From a checkpoint of a small transformer trained on Wikipedia: a variant of Muon for these matrices, 159M tokens.
Each number is 128 + 32 x the weight over its row's rms, rounded and kept within 0 to 255. Layers, rows and columns count from 0. Numbers have three digits each. The size before them is the row's rms in percent of the matrix's.

# q: layer 4 attention query, 128x128, rms 0.158, rows 0-63, columns 0-63
# k: layer 4 attention key, 128x128, rms 0.152, rows 0-63, columns 0-63
# v: layer 4 attention value, 128x128, rms 0.135, rows 0-35, columns 0-63
# o: layer 4 attention output (transposed), 128x128, rms 0.12, rows 0-35, columns 0-63
q0 099:158097103142118137081154182150079130174128147069082125139178094190116123100157122131150205061111132172076105098168121095121152072143191135070110138157132149118065124137142106155125147108133121
k0 094:106167129161166139078094158103107138170159091102084149087134147106072136145155067132195090112160112204143157093113070154117102086109067131123102146132140104162161081100177157130096118130125133
q1 102:105102157123225132178141114115116083108121133080149107159096104160102135155140136117144127132165104064090160077119097093162129122134113118154072192107096173140193172123123077156156073082102119
k1 097:128090119129119123076136159130095137152152067189120168143169138153145122140169159117135139154126115133146127165099160135115160158063104143087134101180143105169129088126172201146164097153105177
q2 085:110158123104150115053090097158146075096117106140162112101126115144147129104052100101059134158172092074146171148059128137122104120097128034188149125121089092103119148139124077122130160136137127
k2 092:148119137120170073197133128053119123147124147125092116154146129089160154111148154144084155100150059136073120108177190099135077109114166162073094072119120160102104126120112062169131125141151138
q3 071:115103152180125142167147133130135090139090136099094116107064135136178110141040170125079153140155153150138181078110129129112086159061114136104096123163171128160184120076135121120121138104090114
k3 086:134067118155147149130094133157130169131146142152100159136111083123171133164169086114094174146086114117145100051129168153172192087147116161164091101091136156111134120124156094083089200138161110
q4 080:132150185111173095034161115138106145186156064142123113136121096110101103077163094084138151141090210111105167139141130155094151078123098119144145135254109141165121055091138123123106108142125112
k4 089:114133125168067119084177117077150115132126109148163113064104123131112102112131156163150110088054146107165147161180132090116164157134114160129229132061172166149119137123123150156123107074123099
q5 090:116119116185187113145141086157175186155136103140140092156106102120137137138161100117156158081088158140135128129106110171152128157125125080163149132087105145131126090139038148161096129177154157
k5 098:134128179066131140194108074123174091138146123115176109126131127124153136153116126129202134137111155141115115097076099116160053069179120186097110146111164134111122118207139130160134168214146179
q6 086:200101147088095141138154173095192120126123197117103161143113094143135142130117100085128151131133150134158055130107097069109114167185157112126150089082088109094175116166169086110139118127102120
k6 105:139097106112131080219131082147065196144114139097146054140160088097139153102099137108112206144183162103126126145148197176113166113135131113139074124111123122131131062121153120148133137105162121
q7 118:061133161141194146114111133118081084178117075115122138145059151102178097089171098096119129124125154193122111140122173135089108164071121090133131084162123069162149123139116128103170140133135175
k7 107:167083139081104148132154124086159113149142172150114126078112090098138150183119139139106148163099058165136175114089154177122151132132135153192121114067167134131155083122168150136111139130145152
q8 072:086127089147150109132109115164117121139138129068077143166148084091149140116100150109115094144132130171125115104116146215176110141116093085153101150128116142148061100084118157123123198118172130
k8 122:122114148142133104157120107119115169196091131165105118122121105107128213118102129078068180153131099141096093156154182157130135103159077113172082115089107082083178080137189139136178163088180105
q9 105:097091169135089096160175122116185169106089142133171119130136150151168124170116133115128112109141126193145173092103086108155085113159159109121121149146170136179101185068110126181115134120114117
k9 097:163167121128142125154125115124147111147153160137102187228147063141121065091128102049119093092153128169115123127083144088157169107209109144070168129114150087111128154151168081157139130105139101
q10 107:084091123140159132122082188133186087131112164086177095096120167168063077107185109172105156055114164158137102126186169141128165139164145038098099126162115196117091123140089118086066104099157140
k10 099:156147081127154178117153145129132079134108077109051141124171096151150164113165176137147150158095123192152126072141103121149106128144154147099135180140140063124198152180158151139087092125088074
q11 115:080093110136117113113105043124140088167178148152066076071095166155154089135118169111120127185117082156095073127200117168100108119178110129173096142108107124109156101150140093086118149132173089
k11 114:104129150123101125109121137168158185093082119100111095128164163057131149083127113174134093097172173153121097199062088093109123176116149089189139094099163068139102121144140146137131123131140123
q12 104:092136136163195113106142121133067071145109147107176084171120103096143156128077116180015136136151129164060093101135113112108164152154111102165146134152136127076145144158101102186113106188127149
k12 100:196069077203133134152128155138138108168081118153124127127114153103197127128073089153097151147137123144177151150150071174110136083134100103151132135128121086178080209140102137114131146124171114
q13 130:148173132085113112152138138128162134109103140129155089124071059082118106118226081134137124081104113123136119118088114151096159134137070108159159127142182097109144121107152126123137124097162160
k13 101:148146142099184122121081196161166096103119184139166085171144056109093145133112143139113127103112197100144073077126132104162107102178075119125079156118110088170183130138137106067131119152154138
q14 116:118111142100057077095117139130216114176187211093076069141118143073160124132107168119152142112100131117116111177149123155148152121099102107164112134194087097145151115131160106136148143153188142
k14 098:111112118178101128157122137134143118146129092162177140129136143111117134118156158099165140159182065163116147130120165114044166131132136119137174132064121141137153129060163099010153143106138096
q15 104:118054105127148123139112142141160092113078124146105070123150146157112083107126155139150158073227139144147121100137070158103065117135160114089162109122157113116163134103124132183116104089136125
k15 100:135125098056166215115148112141143126122123068150126175177171082146140079105143143133126114127078137174130161123034148143112133148188181060158165123083184180151122122131121153126092126100102162
q16 086:130115141125078176078147155075124136093180117146153126188157121160208146096064122092132119160130100065133131152165129131120114132148139120128180175171071147093150143179113108121106184140159094
k16 098:128133117132121093198147048120125138122105163136139112130103129106123164110154166156136183107127094197080103077154119116147147093153121157157094105141156151107110107155148097163147136089131145
q17 079:111135094233095152100136160155110054115105165092114152124131159122155137099092107147134102092152096127110155095150105130174105096117169170125092103134158129096131156196144122133161156111114078
k17 097:124090182125140120163114146122095083123197104186072062152098128138141163116113104132173136136140143100094107119152113161111173164131050145159056131130041059099130120130124129136115119151154159
q18 075:095079148129138130083157081119136119159133120175153101099120104106104141156191075158133116159150165149196145144172088133138144099160041105157134185134082124124089156124126116094095121175121200
k18 080:114161116193123125010112137116068130077125137125101148204155152101162140132142151167130181142075158136157156150162127149120160139126118134184129173127120151146160144128143135146074129124110147
q19 092:095109100150154163133140107060116138150145133140130138082061129165128094095163166115087128149170143179164184139213102148101141132164133132154115120165071119093122129137071143151089133115160031
k19 112:074095161148175124094125085107127128119093119078116110095148113115193138091140168164122145076141095132133120152102100141143124068176151163177115050195098084107145154131147084158177181144120133
q20 091:141095189078125172100129077139127146125130132076115149146098132166152113102152128146106146113189128115083149120099132146098124165158159144140117112115101145132145109117182189146155142126197057
k20 087:093182135113186195119155060154137133172100150161100146116123122132150152126114123131149143073101107116138139103148140126092135099145125145226112110117112146125126059098176127151150131133159167
q21 131:109102152130103159095187175073098163083148082080116165200159089149138094116104080101158122087139179110107084139142079118159112085069124061157128072164148162165171129131091136144131126167102182
k21 098:153101225111075149085066145090109090053114063162201090110130111085185142125202135054151165208129149119158147157120172086101142146145111099173132183140147145116098124156166105121143141104153108
q22 078:088081122187148122165156187132101111150058139148101144110105064119172225153123113119200124161168128136130137138105120110165143117105156040138136108125128176134068141163085046100162141155139144
k22 099:168066143135142086186095040072132142169090128139091083071067111101114125106138114162110097130183152154117118111107153160179072158144085097107099158151138075067123118153157139077132146112167176
q23 097:111077142174140167113153110155088132113152104125118126127171135123097128198130089120056119104106092080064143106185121150102146085131126177149117191124153141107121108148102102131168078073155171
k23 097:163095063144164128104086147101086099167133156158128121088091112116162121095143142132112122091150144150126141132142071160124153165130071121218124123141134186169168140138150115143068180140167094
q24 073:129154114112111081183109162078101150105107176088126129101100125118134101055097144104097123137155114109107174128090102154195110067107140125112095137144160121086155161126180130133158175088164046
k24 109:044154192103100170166132144127138087159135092159153120104167077084127157160126110135116114137203065091094119143179169195126076156090126146138133116059084071124097139128074090167140157081139116
q25 092:160047145057125108065161084189140141044145094122073121124117099129120190117133148105119190120111174137112075107129116169129132174077132062104129098177168053116123136170139191099111108091126086
k25 094:165131080115091140142115090166131089121149138142128130100158131149153096132121075121187082126076081184162102066104164088100180132116122117133133142126119141175132094098045130081167116156112089
q26 105:071138079144113148100116148162187179176173058136099099127119144120120101113083115108047088103110139180151144071083138115181136133138095135090123109096115123104125172171131179200110107117070127
k26 113:089115165149129064148103111082085029116158153139156153159133101104102143110067189108117110165100103096136153173175135146136093122163126139195075112105158137099090127116045089090107150142137119
q27 104:139099163134158143071135127127120182117058087134128131115148148202117070158107186141129088135108135112122110144106113169138158089087155075148164152132128060110174105152122150151189143082172136
k27 105:114129061081154088084109107187157166070143137152156192091080123171153129160113150155130142092169111162106156148052122097120124152102186129119116069069134107143105110102141050151177091143122084
q28 114:151166112120129134107185143100115149161156200190134102180155106095172154163113144129146117136065162075203121084129118122141148177178064132167135124127139140185142150105118152153109117089173114
k28 095:131074131168115173181099090129137117156090107128188170202136095150140093121094170104174121165167177098088197142085098124114112195094170160145131106116120101095154105124188149125157136121128124
q29 117:172163142125117187067144126144116114105130137135119151134078071115157189146125133149145105141112157137109127141087169104093176131066102099129113122128144141153138110160143131099133105100109147
k29 101:140149122133080112103114109137148127096151132089132096075112019153114118091129114140145084107164106097171176141102130112155114104112091125124053153118151157162140088174132195118112163093134074
q30 184:083109158127175090117097069165131125178141140159093080121134182120143111148171147164109102187113127155081065143118147175179137132126038127132105171169079118123140066114148152116168098113199128
k30 099:117141119091144137092113101113114148153120139153153137127074091088080104096116194107129185111109183105137098148205138100193164107162082133158092137117099187130098095150097122091095086140169151
q31 113:116166141109114172099111063144198064137110123175157138115139173117098124074111105114134107062107081164108115121163193138176120192181070175116128109160095134109105128097120102145136113152160161
k31 112:145095180160163108179107170106167061147116173104134141095125135164100122148183116191131146197077130102198145104128138171130173117128109139154143126105133132108193116150145131172095118107137157
v0 099:123163103123099113126114119161163196066145080102128163121147071139136090112131123136129154104151080110129077071117158098100133117196104081115090120120129155159100113187158132143163128162163117
o0 103:142147156115096105113118143092087103056134126058135196093140147144116163125166109113152124134166110069104114118126091151204092079156150154133176185141168162122110191146131079089104139122103047
v1 103:211122137118103116122158110106092106110070133186115087163135118165157091100175208117159137107072144056146112127071061153072145168094146147150149095139170127118117073126131095134120168137142190
o1 105:184162107136175117206126133140231145185161162174148079090161164076104167125177128104088089125118124167122122172151170132091139208104165163077118153117096128117160111134097176091137139176118150
v2 098:060111119088140065130057157155106141049112129139126137149097084072045088100121124084145068129094112177154161121180148146120065105138086151154100103114179194069085089159117145130163137081093153
o2 112:146086182092112098195081140165110070137126147067127160133061131125092123117148092161172162123169161116101113139121113084103182147100141121146167181135086118081168159125111124152112163125150155
v3 101:105114081159140020095117089147146114077099112108138120100091137153088134116112126155082085103119043093154139089145113084099130122087139160119080125187145158119175124114199147132181123119097134
o3 102:139108116144083093193169149184091144173090076139064118147072134131125106073156104074119170101090148154107185053122142158156063164141145125147131148101100118115126167106161117149073145117159130
v4 107:148149150088092177168132071110089139154091152121151079120124179135117127068148117059149134209127104121088139103082075119115085116119122145132102131201100180131130141113085174096107154112105159
o4 108:142146119147111157071136085136113155110103116165144097137074124136111134184116146184125088109129156130117199110170098116132057194085184110165161118178076125139099086111107150124146120138092155
v5 104:152144166158134124137157146170129190168171167125148097117138172084149146156126133131147151126084132117158144076182172130162104213131197115149178114134171159171127152110077175073092078113174125
o5 107:086129157149144195152146101161126081086189177141127118158115104142144137157126131145176133114162151101141230111083163110082173120075120127106087131107155148135096071139143101096096141068093171
v6 100:140147124165162135132148084166160156099060074055099163136109122074160117108147116072136130084140110173159138181076143154164139046148101095131141142132171105100170079094097088089098069143110149
o6 097:136135107110099130045172108121123138151142116192149088139049116135113091122061148180123087192069126116113107094141154114135181126164159188137128138133119126161145091134144097088162117117120129
v7 098:113144141101154148167146128105107191133095066131098112133170117106136135151097073049156147142147088157084099144108174144076050090108120115123097160139100117130148121121090171055062074120123184
o7 099:064142138109159187089132128104178096092150169152187125138085147074111123129103124152167099154132131133137143114126126121145186144140151154123101166136076065153135134117104077140135101148112125
v8 092:160119106112144146162132093130182171094154072146098113096122085133127118099095150102146134066140105125112158052167118133119132134123108121121075203123131140176154112135125121117123082114143093
o8 093:125152164123107112139099131105197056077163157048101164120137149151121132155115139110123110143112115140106113135123104115124135119189118164078155097112088112161090136087145084146094125098125154
v9 102:138105136121184093089138145093148131098158172151086124109121137181090118074097134088164097166102199167142067083110114157129170133138111193144074133115173175150085102125185142122140159124166150
o9 100:160119177071132131218099136150097077153139171124132137124154162101098110148170127107165145071128121082141142089168179134215119115132181153123104144164168123096135192108092121112095112087136103
v10 102:065089145139129140179122189158107099141190120071115145120088121096104108128170125146156167150180115113167138195104104101114110184167162081091141121166123132089161154176165142117079161114110086
o10 097:093107069148182143129107144138055143135175129136150136149149103118194087149159146039134171178085156137108073094100141155066130117083157123173132123131150147109139105163169195128189160166099087
v11 097:147141153166100155145168107087121149119147127094121146117119160107067134137116096078120154105159111101117149114162132205097170126105186096120170094155127118103128192137127132074140091137119145
o11 094:131082081085162157126117140087167160169140120169103124108101129129150072123147156045141130155147135113148094179173110129109142084060145168090139145102147181164147090148141104143167150124165135
v12 095:124216117081124116192157138088078087096062126122150125092101109095124094121107091114134078166159112151088109160140132061188122112133108109101114120106088088172159140114138124046112113167097079
o12 100:133167125176126122049082130127160121069117176108064166130135108173131075174102113153128107159093135071172116167185131165130130107136105156160139132082057162095098131143105100149124112151078109
v13 099:110148088127144116137159178116114123154110141107073128101126158118135059116144074120156156161095116189052159125170157157135129128093127111158131119094174178116077166115137157172100071105127180
o13 105:118127205113160112120148111058101155134124116121085104154094080166103143141127107134166114158115114155122153112089148134104136137111140164136111120140116055185131166086068142180075129093091197
v14 099:190135107116114139140149086093134211198116164162116152099153142124122132166086154086138200105135165126053098128140192118143130087152130146110122156139121154162160124145185147093094145173162136
o14 102:092142127122169128086119113102141137078092079107118135118142173127096112107091087117144111099139092067136170100125135119135089090145087138127178186116152130140118105146122050171153133079060104
v15 098:161118116165147143197095089188108220169065072113109110090144203110160121123107057135126151032154077110128126136107158101128117127142128087122171134095107133128151134065100131139133131075156166
o15 102:076103158157139134063205106100126137138112110122108158157097145128149118094113147135177144093099105157118170073133137111122165187107107186122150110143126143096115101134162108108075187124161099
v16 108:114193150134082078102108163100068163138149127140103100149116140136135151127157092088108149121105105122101188092097175149098131131118174095154105120103132159112145100151195126137143065084120094
o16 113:079101181068122158112106139135111141145086114212129144116120148080102131112166141176129146156071116101116092122135103106178170155126140151106105108130102128076144118105133134175096107081143155
v17 104:128148136109107145132142170136120136127137140153146094104131168070145075162166119032105072130077088179122131156116191150119151088121151146146141162099146103132138146150161149137169149120138080
o17 105:089138156107162084213127128079136177118086159131151139118181156114105103122160151118151085121120114092140074152110143137141157112163145083095143136115093126102096071088129118056104107162146140
v18 096:138096104154142128185111164153156067126117091095071182159113107149142085134116128139121098097087094176160109110128096178113138135137107124067156135098116165127102094156131110189199169088125150
o18 093:150044155161048080114196101078100161078137163111157153110154093148135095128191122156075187100155163092130126143167157095118115112132093161092133145129155131116150168163120135098132163202137060
v19 095:122164185184129132118155178145154076138112180055118092118170119114088078115130153103112105126111090116113075156110136155197094136148088068121149115148141123112121171118114119133080138130134162
o19 095:195181106146205088069095141125090166107118104126111159136109101130151130124123131135137152212156145124115165099090198111122157097126147142175109116190149153079175138160103131131126147119058083
v20 099:124102117100110080156137086110092184156091099124165114139067143154064169158151073186117125163184109191152153106146128061111072092127152120103118158087158187090120079085094140143144156126078101
o20 096:101144068100078136168182128118134101136129109036099147151110118114108119146103202146116106146083200119102119109156128119136122102145150141155120125123092119149141116096173223124100086114152169
v21 104:123174236106135105133098145145129120097142123149097108167188153116099124129137112095142125119143112166119112137151181202165171141144104109161145089104147140163127175113109140107125139143138125
o21 101:129162160089140122126097146117159107109110151102110146137072105136174107090164106135118111114089085136140104216132108136163171053141156098135167110122127206094135129164086049123121099117202078
v22 113:089133132135186164094092147170174069117134148075142162103081075121086107143104157153122053116150129104114148119156151182176094104101141125112161136063155164147121104153073121120149129131086123
o22 114:147122139131159094153180140126062051138117218133161150163134137123136110151092131165140132142184163133143070128102143157161108094136131093094098154189111121103133110125138141091065172084121164
v23 092:117080070143147117116181125153116099163167029131131120153169057114151161066120100073068102161142114107125110183094128121081103139121115082109107132176103158124157146146139127144114121114144159
o23 093:167135138116124123027169165135116161134159121162154084086105128083160138152124137156086154133134140122162168120145213084127161135126073141117151142090133097110170103100128127099085138120165150
v24 093:129106138084123176134130174076105138196113097120125138169147123132142056184109139180148194078149093149094116112123117069084165177137112126090093093091150076132132111084113082106104124136117139
o24 087:100135094189139179063130116077140114075135061113134177089153167143104158113130072137106131148127143107157095147074135139167163117190114101116099104129145143222166156135116168146137157141110073
v25 106:095094186143112115085104127161097115085154163156082181143093136089102095128133100099151151150103129124165166128174173123043100104171144140098087095143105149101138126116150162146153114131160123
o25 104:132160150143159163208130095126097099127138073174096180114129102102112121134079106102125161098143154130072152127191179137129134165143098136138101089131091113083103135152145108107202191143106137
v26 104:137148089128132157102118114153118131123155139145092094151095176062078162141108154179101138151154171143152150135132113128119095133121120185088079128107176103124139133098211118163141109156147062
o26 109:087089136186166124066071131134118103197083074099115133079142108141125099151131141110117169111068098158131180134123096117106149143147155090151117098090098173132086123117140110187118104097077124
v27 110:137120162133157083117139122119083132100077080128118176155139109101119172138178073119121108131154138112092121114116089096154093112137167171134149134129121064133085095114096149131087143096087153
o27 111:105168110080105173149108134125133134161144161133130075175138162180063110166105125114128143144088176203126099120090112178064171122091142106087114182131068102146217148131154122137160091118132144
v28 109:192138138153143091163171168106141117112150159100097156107102171149119148127173166072186113093161132142091153131078162154121134169123142107125068134119154110157143108105123177150139090175116089
o28 110:068184171132169130165112202152138116107083130131129112095115109107110084047188077138082075094113131137123126127134149132174105105193210140125163174140150156101100146083107150143159163107121120
v29 095:144104101153149138123096139141079136107122112176166185073170145110076138128189113116091115094147132118105136134134174134128109069081119099152159058155083121078119179162165148128132153125118097
o29 096:086072161101196127061121125128118069078080075152123144169107116131098113131125106126142111161150125150093148157108163090099130132092163091138118135061156169196157133094110127139130083139200120
v30 093:166132060147094080076146133032116091101130133215137121111147159079168135113146150139083199124147180119150112136151170111119165076151141166169127113112154074130109124144165076074151112169140123
o30 095:109057080066102129123149122164130105145148110105123063109198133089111144137063083112170126123174070120153153155123117132151143120126135139092124137145107134167131130088130115151138133088183141
v31 099:062107101118105172088136116183115150106151077165175108094167147121226126114172157106081104079114143112153169137080142199149150099138157061152097062145104120205132121133117135103110126120153092
o31 100:174137131158182093075145156090155072147169106153137124106103158157123157115107166108089183113086099107137089145113090190163169111120131122109149107152167105111101093128165096099105128157130140
q32 095:130116097131076109128107161115136065067105184106104111120071094121092124161103148083143054092074151122144122051182130111120091107114148093100076134119164181142088189147102117129080122106116107
k32 072:148155150164115175229115175177178116111093066120146110104190127098088098097112122126139149164105174135129167136125150118215109116130170143097164113144127141159188140164122148130123067150131146
q33 097:142133185133126081109048093119161119111154077165153129119082117081125070083149107095125149140150177141098128160072136134139142143099149120134119080064162066133127064116146121116116096088105166
k33 082:077121158146168120163121159169119081115090221109106137123140136124102129143122131100056058119081081074172150091153157133152131108151138105106204128163109124147171127092106066210083136166123135
q34 084:123154144130109092024098079137141099152138107169188189060100179144190119075138164158135154074188132155126120123171134129139111082129160164132086148105107075084077147190142164135160142091125124
k34 075:122120076123192156091087046117124150132113161102093135132099104073136112158134077182123116184137102092084202054169174102152130180184113096109094126110148123091117107093139075145092196073143165
q35 080:108066166204121154115106122130151175127138211118081138145139145125156113134150072165156109084148126110140135168174122125139147106164099104092143170133143156147100111153091103142123099093127130
k35 080:113078146114129112081119100132092147174155134182090130109119104136142167097147125121099112069129093088138134126082127125151115131127142117093075182180114011132082084189137129121164113096153110
q36 088:101134158115119167117141125165208109136160093130150134101108154071097148140119170129165100126107153110175144120136095118134161197126099132166140088134104108178114178123127127022088113124142182
k36 091:123116089149131105106136201192118105124127134154100159129134178116124078114173086145180184098107106129148124098097118100135127126149071146095105122129178147166116111118159141113113103169137171
q37 080:117146135112103100139136108165091162162083211106137113175113126155173175193093126183132172063168123193151136144097129108096087149069095152133057089117158160088136159145146152126133134097144115
k37 084:058120102179148179052204091077156099139160178151136154090119094140124120099081096165118054081101146125067147143122111117080124123164093108167079167138095106100145130169135132099169140121171120
q38 105:143161158145133133105192112070100097162107151126099115133132141126097112193138198121112134131182202086177132148085156182155105129136135141098131120158117128120150101145121145074154143153163123
k38 085:081131139071089128125190144112106119185173120146132168140122167094168125101138137118096148177147135172073149132169151125111104179154120203114103133156039089136108132109147088118143164139122129
q39 114:179186099156107170123140155093098103142122140118115134171188153148127128161098146170174192098135119094108140175174129131050125120114097179105116154182121190089111178139150191153113140220110093
k39 075:146168144087050133088111160078160096086130113081162088139158192148137099095096137133160083182192126119075165175119103144120144070110141169119121118164117122171164174126151126137112100067127091
q40 078:127089138088107113052114175156154170163104160097177110115138125110111116159175070114101072151124091112094146169113114127160122128086145144152156143110120086136153131086117096070137079135109151
k40 103:076127119196168130121136118139114136089147121091163147133132170165041167085162161083124079131080114159219158107056141133136130188097208148111178153122148146167087111089125132166127114173106143
q41 103:149082130100078086152179128121162116125089089155111168127096148151091135168134125106126165173081168139159151183084112174117157126101113090091170089137176147106089090092118080154110138145099106
k41 098:145097180149078124053117157096087129113109079105127136119150169111080162245225174115097074141154143116101134118129155143082147120129110070103140145072149133128097116109148090166131082087082144
q42 109:173124150162126136069107123181125123188110146146168104114097195120167137129109091142113121093139115166136151099142230097138178175120156140142136174124158130120078128152086141088158115112154090
k42 097:148067126133097131157189132105143153190156090133057158090157118152079122085092098121147106117100142139163133115143160079073160136130148144135115079097102120094103085192144113081154109107133124
q43 113:169160153120146112062109101172104155105132154073189134142177161117119082116115136104060106114117158131139103138107118187081118156116180104147127092143136120147185101154129146179152114117116094
k43 123:110124126092130143134087121131098070073135146120150131113103119178107072172211096138188145098188173126137089157184122119136129171127140164121081120089200110185164152135160104069103111107126132
q44 110:139122112071139115087160127144129097051153145104208150133142101125149135127131081124118103122156178120096084235137130140106146148170146153172165141146118053128126108217159163094145172152156085
k44 111:077150103151163189186104059170166108105140178090123163063130098096086136129123159057142157104095166089102152085141118135152136156095089085121154140156161102126125124075115153180159119173085120
q45 116:142145136139118133156106147159133145100144146140168133164145116074132132127092131100195109086197148109201158175173080109157107101084091101107116106183176133113062145132110140114152185113121168
k45 100:115112118140127159075123101132183076196120100101100134088153107149092109126082120104114098137132126080104151095165164120103113180099145143127100170066137181186124121097152129084121127170131064
q46 108:089083112147109066105086102169106120116142100164146075130201169051138163112146115109163105135156142134167154080182159184073141109076151116158146175149121177165129106115126100150140106117086130
k46 119:171097163135140080156171137133145178156154138188112104131103107059164108097140128168192138213136072136132167110092176099107107094148134196170130051096131109143157139158134083153088130102150139
q47 099:164123161130137158146099102116130138079159161144107147178126178127139191100111126112175114088121130144145103119114128153081118064110117129149164155079132150155090186133126117139169135096156097
k47 122:138134145077090100141208135147099155143098108114126143087076100099111103157169124149147192107125136191089164071093144172094102159153109137131129204073155153133137110093122094175124113100130094
q48 080:092185140098073091081125155114138128152184113085096125065103168159166166098200128126119126134144107112109123182122106151185137081071064099174135126077123133133112183164111085065112090108160101
k48 081:096110140125153102161109083156131166107095160162084087131204080185172132130152166162148127186148128138136164068126159090159135139125176123108119207094206119112152107172217124167088135135124138
q49 069:082115106101107138166161123148126107117112126095175134108137166115085110122138192094125127109091163119116130129093120092133173190138111084096099061132147115176164166106136134114140080127142168
k49 079:178160081135174109127168150129133133076145143182152126126143144144064104149111148088152189081097205152171123131137058160107106140102144186142117122156169115103151129208128121093146130149161140
q50 071:174135136191141149089077085174099096097129123185139150158118154108078083114099069042076106143048133119116102150091165141122207135117092135096129169212112134104194111110121139130141139170130170
k50 065:107154207099118150121131173139147098137136067109138165090099135185123136084188155104138133054090153168118102123156103085124126093096120187121106160126167136094126113109064088104164069201117105
q51 075:150060111175129135059166171099126148090166124084111115143089100176109188096115146145132174089077147099136136170124094088110133099068093129139128137116087060092108135116127087157105169126162096
k51 079:137145148154121126073094131086130145160091168127119137146092172068174189138142117112101152118135064076154146110144124182138122139207152064092114131150079157178120130078026143097093124127153145
q52 095:124170111117119119153164115104124117087156105095166091103131034130131130140081108138133102083094097149129136141088054100122146091136126125056175136070100078144119161122139158125163131167100077
k52 088:144208137154138154135143164125079095122101096092159093091136089166130222195150150080185167148119131127102132118136090189130162076126133140143141161091123126104115133131115125099131054207109146
q53 088:079154142125116092110125125166145141110106129178139093039082140145132142080078131175128119104166151136085075140129093102149098120108069133151130128129068106134137123130125176159179139076090101
k53 082:102088065154154147121131089129102129101128114096162080149161073159169135115116131123081064090158112189124109122071102153116115089102107125151152132068097122136100095131063095117168120097124190
q54 090:084091121105197138097117100185137105143091120088124079142093135092146128103153175131189096111171142102123128078150142108179079116124083127162147056127142122149149073119146062144083112100107116
k54 091:108093144117125130144120132109108093194117166087113114109133106112193132163133126116137121103143142105132122128140117106101112172132136081091131087084118136128117144185116165113143099131161084
q55 086:126142151135143157133200167202088152101133120179111116137144147195179149085127158128090137140173120110118151179102125179116057153141132154157104116106080120175105144148092129149146138150115074
k55 113:092152120112189100141152132094125153159135182112076188171082122103142093132066116085106072170101098078166090138175144141131177145090163089098151055152157140057113120065130068162123145124105158
q56 082:139117081137156122151120084116175089155129119095120110158163166144143109153163120134152132181082145109098131088115187090128141105160175164112104149110195141142153092066132123136105111148130107
k56 097:131134193168184126130162061135131089128161131091087113120126169182104145123129138108155087109138178157110132107091089169123070156102169084076129141187128172162151202067125101159164157059121130
q57 096:117071107121163106074125122157128141155119111163108075166139046121113114140150108118066098129081088141155114142109110150153126136150074114142141136147127162102081084175192101093170208171134154
k57 113:099118146163133104176136097086139133078094118130158112086106117134066122147090117174136126131126131114093090160177128114129164077094129087192104132151107120110184136141078144120140146095153117
q58 119:129118094193110146167130132121172157125080099201156098125098100105148123161143143174112139125130113186128075145119103099136167084159110057107084140118118120150121108078126147136127110107087146
k58 118:109115155157094150161059116137125130088118121071124131113081089141110151123146174147136144163115101104137089176128099171181122044141120115129174162133135109156100113201135146119176113173086085
q59 105:072194182145146154099113136141119167094094091125090144160121123094147144152131072112219157121123152204159158077081168111097104120174096043190149129115120103155125155162140074137129115115082143
k59 119:140098119141114149079091136076140159140147125124101159151130135119164146123063147085110071112112096152141153119104170101086157128100179092131159116143133120072113197138138106120150155081145138
q60 112:109135129136084146153084165197125080142154071104153097115079201102112089083067094131120146160128075171115122110133121135051152183116162130106113149125103116138145160149102085149136153141183135
k60 115:128108132133122140113159142154028169201124129140131110115159171103122155104166171184104093150136091091145135060123188115089116111072101106158154107107129149142158134111145074097135095087116133
q61 112:182114104144107143124153132188122123105118076101112146112146111135027192133086127154132133064065160137134152058122121100133091096106176128109117150130175176148106152081111128095121155134070136
k61 123:136127139127158164065160140197097150118116069062148114133137125154115089138220093100176110102134127187133187075169109146129107115142174146095111120084143128178144140080168129083129057153144077
q62 151:117169063127157062113143076104125106131169089155129112128095144085065147080169152189150123176104103111065159176169117101132117197173146141154109142089122122130142169131127155163140163106203162
k62 127:100167106113153163172112147127142162174110111142110177151055121126155134102116136112082121174108060138143162156103142129066200099179181147144092114083145175117131089111124028102131174150113128
q63 109:121130123164130118096090099123099125169094132113131163128075154082177107165070135181134147115117131118082162140154108167149172189075183111127124142149094110099136104116122125143185158098185106
k63 110:088108144123132093202151116121089142139113156138098141091128093112115117077086083068079129162089106156122172151180194171131138129126122150181108083195113108051147127169098125170127177190139116
v32 098:148159128138095141051093126111103214100121135141130126139132083074123109118104082132080139153131154098167150085068064162084138092132172162149133092150125162140147138139123108148104168181196122
o32 092:146153186137091120200080093099145141211062146127142126132124141118100119138073146142145059096123095122118160110126158189179124117174091123089137125100103067145137090101095146125117117052170193
v33 098:104174103099117143119134037155164190128106128175125102099071139124211253132157117078124140174137076125104128120109125129116091115116125169118161118130135163157142114139116169122164108135122145
o33 095:088097152114141124192178075170050133124071133175103074146094107157101047148158104137088115137111181113141135095110160072178072120120104122127135139092111158121118104150103090143181126153087097
v34 098:147171143150105154132133119124124111081201085155114127117136159090141118103151156157058118135091152128083107154138110110145127185145128161131136088155151146163090169123098089123144144081116125
o34 090:144082116104116129135178182173146139121107081112149140114131090182120079103119105135133118092123136167186116143161101148165103148109120093164102141156109107146138141149123180142065090132140139
v35 098:124098136182142165129104194168166103058111094096076134116127150043136108123066120123104133089074098094143114110105104193119136125134102172137090130128158098182148112161082060193137156109109143
o35 097:154141151117114141086099142132071166174141113156170153204102130140125152091140118140153134120173115180157112028131159171117122153110135083093138154139171151108158154080130157101043127116166198